{"num_attention_heads": 7, "head_dim": 64, "hidden_act": "gelu", "positions": "alibi", "tie_word_embeddings": true, "decay_shape": "linear"}
Each number is 128 + 32 x the weight over its row's rms, rounded and kept within 0 to 255. Layers, rows and columns count from 0. Numbers have three digits each. The size before them is the row's rms in percent of the matrix's.

# down: layer 5 MLP down (transposed), 1792x448, rms 0.0401, rows 950-969, columns 384-447
# up: layer 5 MLP up, 1792x448, rms 0.0454, rows 951-970, columns 384-447
down950 101:143134121173155024054133170098167150122143158089155111109074074137166064158131112078130090156129128150102158184109109138058178156121134149106157170093144146094136084102175113068104173114202152
up951 092:116151113126094141144170111140154045121136091096152118112157134077121187164057099125130089149092133082116098186142111119105095100118106061154103096089192130085088134134149126061141148139139199
down951 088:175154050154117097143127184102126074137130133117169163122070141135107172085116082134124161146069103167130151133121087145156165075127149158166153093128121077139135121196123132151139093093128111
up952 115:137105131095171129177159139062108123144138152082125112089141086084144116108136136148184170161163107187172110121132107166106161113083085107122112132237182156133123097102094073162120097135099169
down952 101:129120110076156255159157186155144141163109134132119172075157110112119157121142126114147121133123134123168107099112135096076131097096100159103147146147139143112128130102170108123140127128125102
up953 107:118140195112110117134122115075089194136148150110099097101135120144112094107105109097089093123132043088099188156131117087156112138153158153202135150134130088120092126130111131139190161127177105
down953 114:162104157122192034174172121121083101156125148145106116109135101137146123103156134105098137148115109127092132140118118143124150119172125130116108168086172126166126225193107124109145067122107092
up954 110:127140084073102111164156090159146160143233074122156130080135116101157108157082149126108157079105144168101157129040102109109133110130131108160077161087126092096132117097161173111108081165051131
down954 116:141113143116173020096110111106139155217175105129179173093104133077125116171133122097143111088103078060106155154145135118079094129052117156086169135098094166110121154153120140084165144162084145
up955 074:133089141089116114168104124116085129091126161115049089132078110116111083122163151065150174163090150129134122088066206109111138192110126174146149106159108099135148142115143152147132085107161163
down955 084:131152154137139094176150110145145123147149090123152134129135081155128126106156156167169127111132185116172100107145167156151106113120188155145166140109126144155140123122110095181142064116154075
up956 105:086124169101170129146131094109111178124071140101151205073103153138142055051131127126115114167148170142107122119096144103090117085090064155165058161138130117146127126152169119163099176182144064
down956 090:185100115104118066129107168217134124135127100157140093144183116117171182149090084195110090133111126134202156146111118071122161102084142144107118079121154074089132136111100096085132109125114131
up957 099:070125092079144079171120146178125153105120132155099096104140142138125089088113137087110176094145087143115163155116130144135106129145110158143088131129091147149170137137122151107106042146108159
down957 101:092113104145123108133112133136121103180134147086167114145145158112131145142124170146166162129087123079103101088182094128134109080171122100142125086148102111120145184112130166187083098147185123
up958 102:119078223156162146100151122138132121132070133138092110122110122114117125066139168175120168146129101125132118112093201144117123116106160137147129096168106146116158126147162171120110139070099109
down958 098:085093142127092108097074162164140167165162081111177127131120120162077091067155160083107099080112144149105120129095126108129153136087149175149139155178154143135157149146136113116179124100197078
up959 102:059157048111093133143088107084143190098097104144106151162122112065146135147097123130150120158141147113161117154189146135096143196173145118208131117113115099097141097131139098135133139164147162
down959 098:115124150056141064092136153119133112125084134131128108124103111104076151095160126159105140153111157155122115180148123121158097139093121135151111119158160168130117092198130134103168121137137124
up960 081:113161103126095094105178091074149170177119129121199130133100095069130128087087175120162084145155177146153151078073136139097165179132085086171126159119138124135128104102140090128170122031081124
down960 107:139155105130127000100116087146104121134119122084120116115115111141090119155157146125111096162138132138121139119128102129128106169140101128136162117128138122132121148088152132097140133133101102
up961 119:103160182146109109137100077018154137132124119189166106128060146122150126127109133117134094136140096144111136163095155120150116182129179118126105096130106134092087108088147079161119112178134120
down961 119:150131091139178111098106169144125088087133157171202144098187160107126173134116163205171157168143199172153107116139160119124180144114188193110077121125140065070117150123146135152170093172131093
up962 134:139072171098167139179166135094071115148095141140073147117130106072128148145112106141129170121104130184126153118094142122118144098121050100112129095162126172118129110098171091151128120141084088
down962 093:115098136103144255140184146122142137112102108126120127123132132126106133113100139142122160123099117149126111153129130135143132128139135126136185106140154118111119107124138149156144128091156088
up963 110:122112144104160158128160085124123095170193104128100150086165115113177169103124146138144127133143131124138140094150171065072169099018078099135102133115110113138171078105197108142178115146113112
down963 104:120105148143170255078131086136159148099158105115104125107133125153126130090106086130124149126136116132126126135072112104134112131120137124076085113120146126109142118112129124165085163155144146
up964 109:162127123128128134131159146101098153142151150150083095130127109124201095149065129126172106172192158085090162082099105114109129133089125118068105134106115147153070160101159039131166146081133171
down964 113:135155133059171099122081092142146122150184127047132155051136141106128103046125096202108145162141127119161123158118137141074172118138127205158139154161158179126134115179112163141154086108130161
up965 102:123144172095160088126141117086135123150134103152178110162077113122116103123153088121116066138144155168149112135113068114116107086123145114160107128126121146152151112124117147164125140132135024
down965 099:119167117173114112149081115138138142178193194095123120124133110160154098148114157126116149084112186101147128194121130097131116164142070140133169146110097173142087088150126169137094153107147212
up966 109:146141096105071145096199150145135132135092052159158102164105163122138189133152139098171134183130145151137144176113200122099127125124169113140143168100149118082076098110092096153197140097119130
down966 116:111121163092097120162087068150166104120124098111127200134134111083163139113117122093183212162156169121153171141144108139106133149052148123099154077113150111098178156123106147161114135059132147
up967 111:096132163189067100138128102063086131183104108104160084103087178120095098081141171112141083169111116159087128131166111171130136092136148151162103092160128149068093110145106144108143105112171148
down967 111:145151142098141112149131123163101118133112131095087160135107112138187135173148086196146052128129129138104134111130130120191076109116119142137173077147088099191157222133153145170138124170095084
up968 117:156187091140132108166111148074093158084089140151094129124155150119134133135119147113162137181113067083155099137172168144103151117147141129146082123141113101111151127082127098186116136105101121
down968 123:123147164212116052152140070068149114127126103042114116111133150182153130122126127120126090103143143169132125172125144136157120158105104113192071100063137166137115064123089163095163121166151110
up969 111:077134166093108136171091108129120172133104100103148144138159169059149117101127107090138130158124101093179079105097110082130117114130140165125114125089122112110122129086121066148107067081125129
down969 092:128121128154198255142124118097160120190194098148122124124093092144140132095088138138154183113097125109094088152179107111121097112095081092112164045157158181100156069136165084106136148149161131
up970 095:174211153095128073208122130109111089120170095145122091061175115118124150115061119149146090086172151105168133050095163127159152077160108156150145101128144131123205193096148127123125151070114108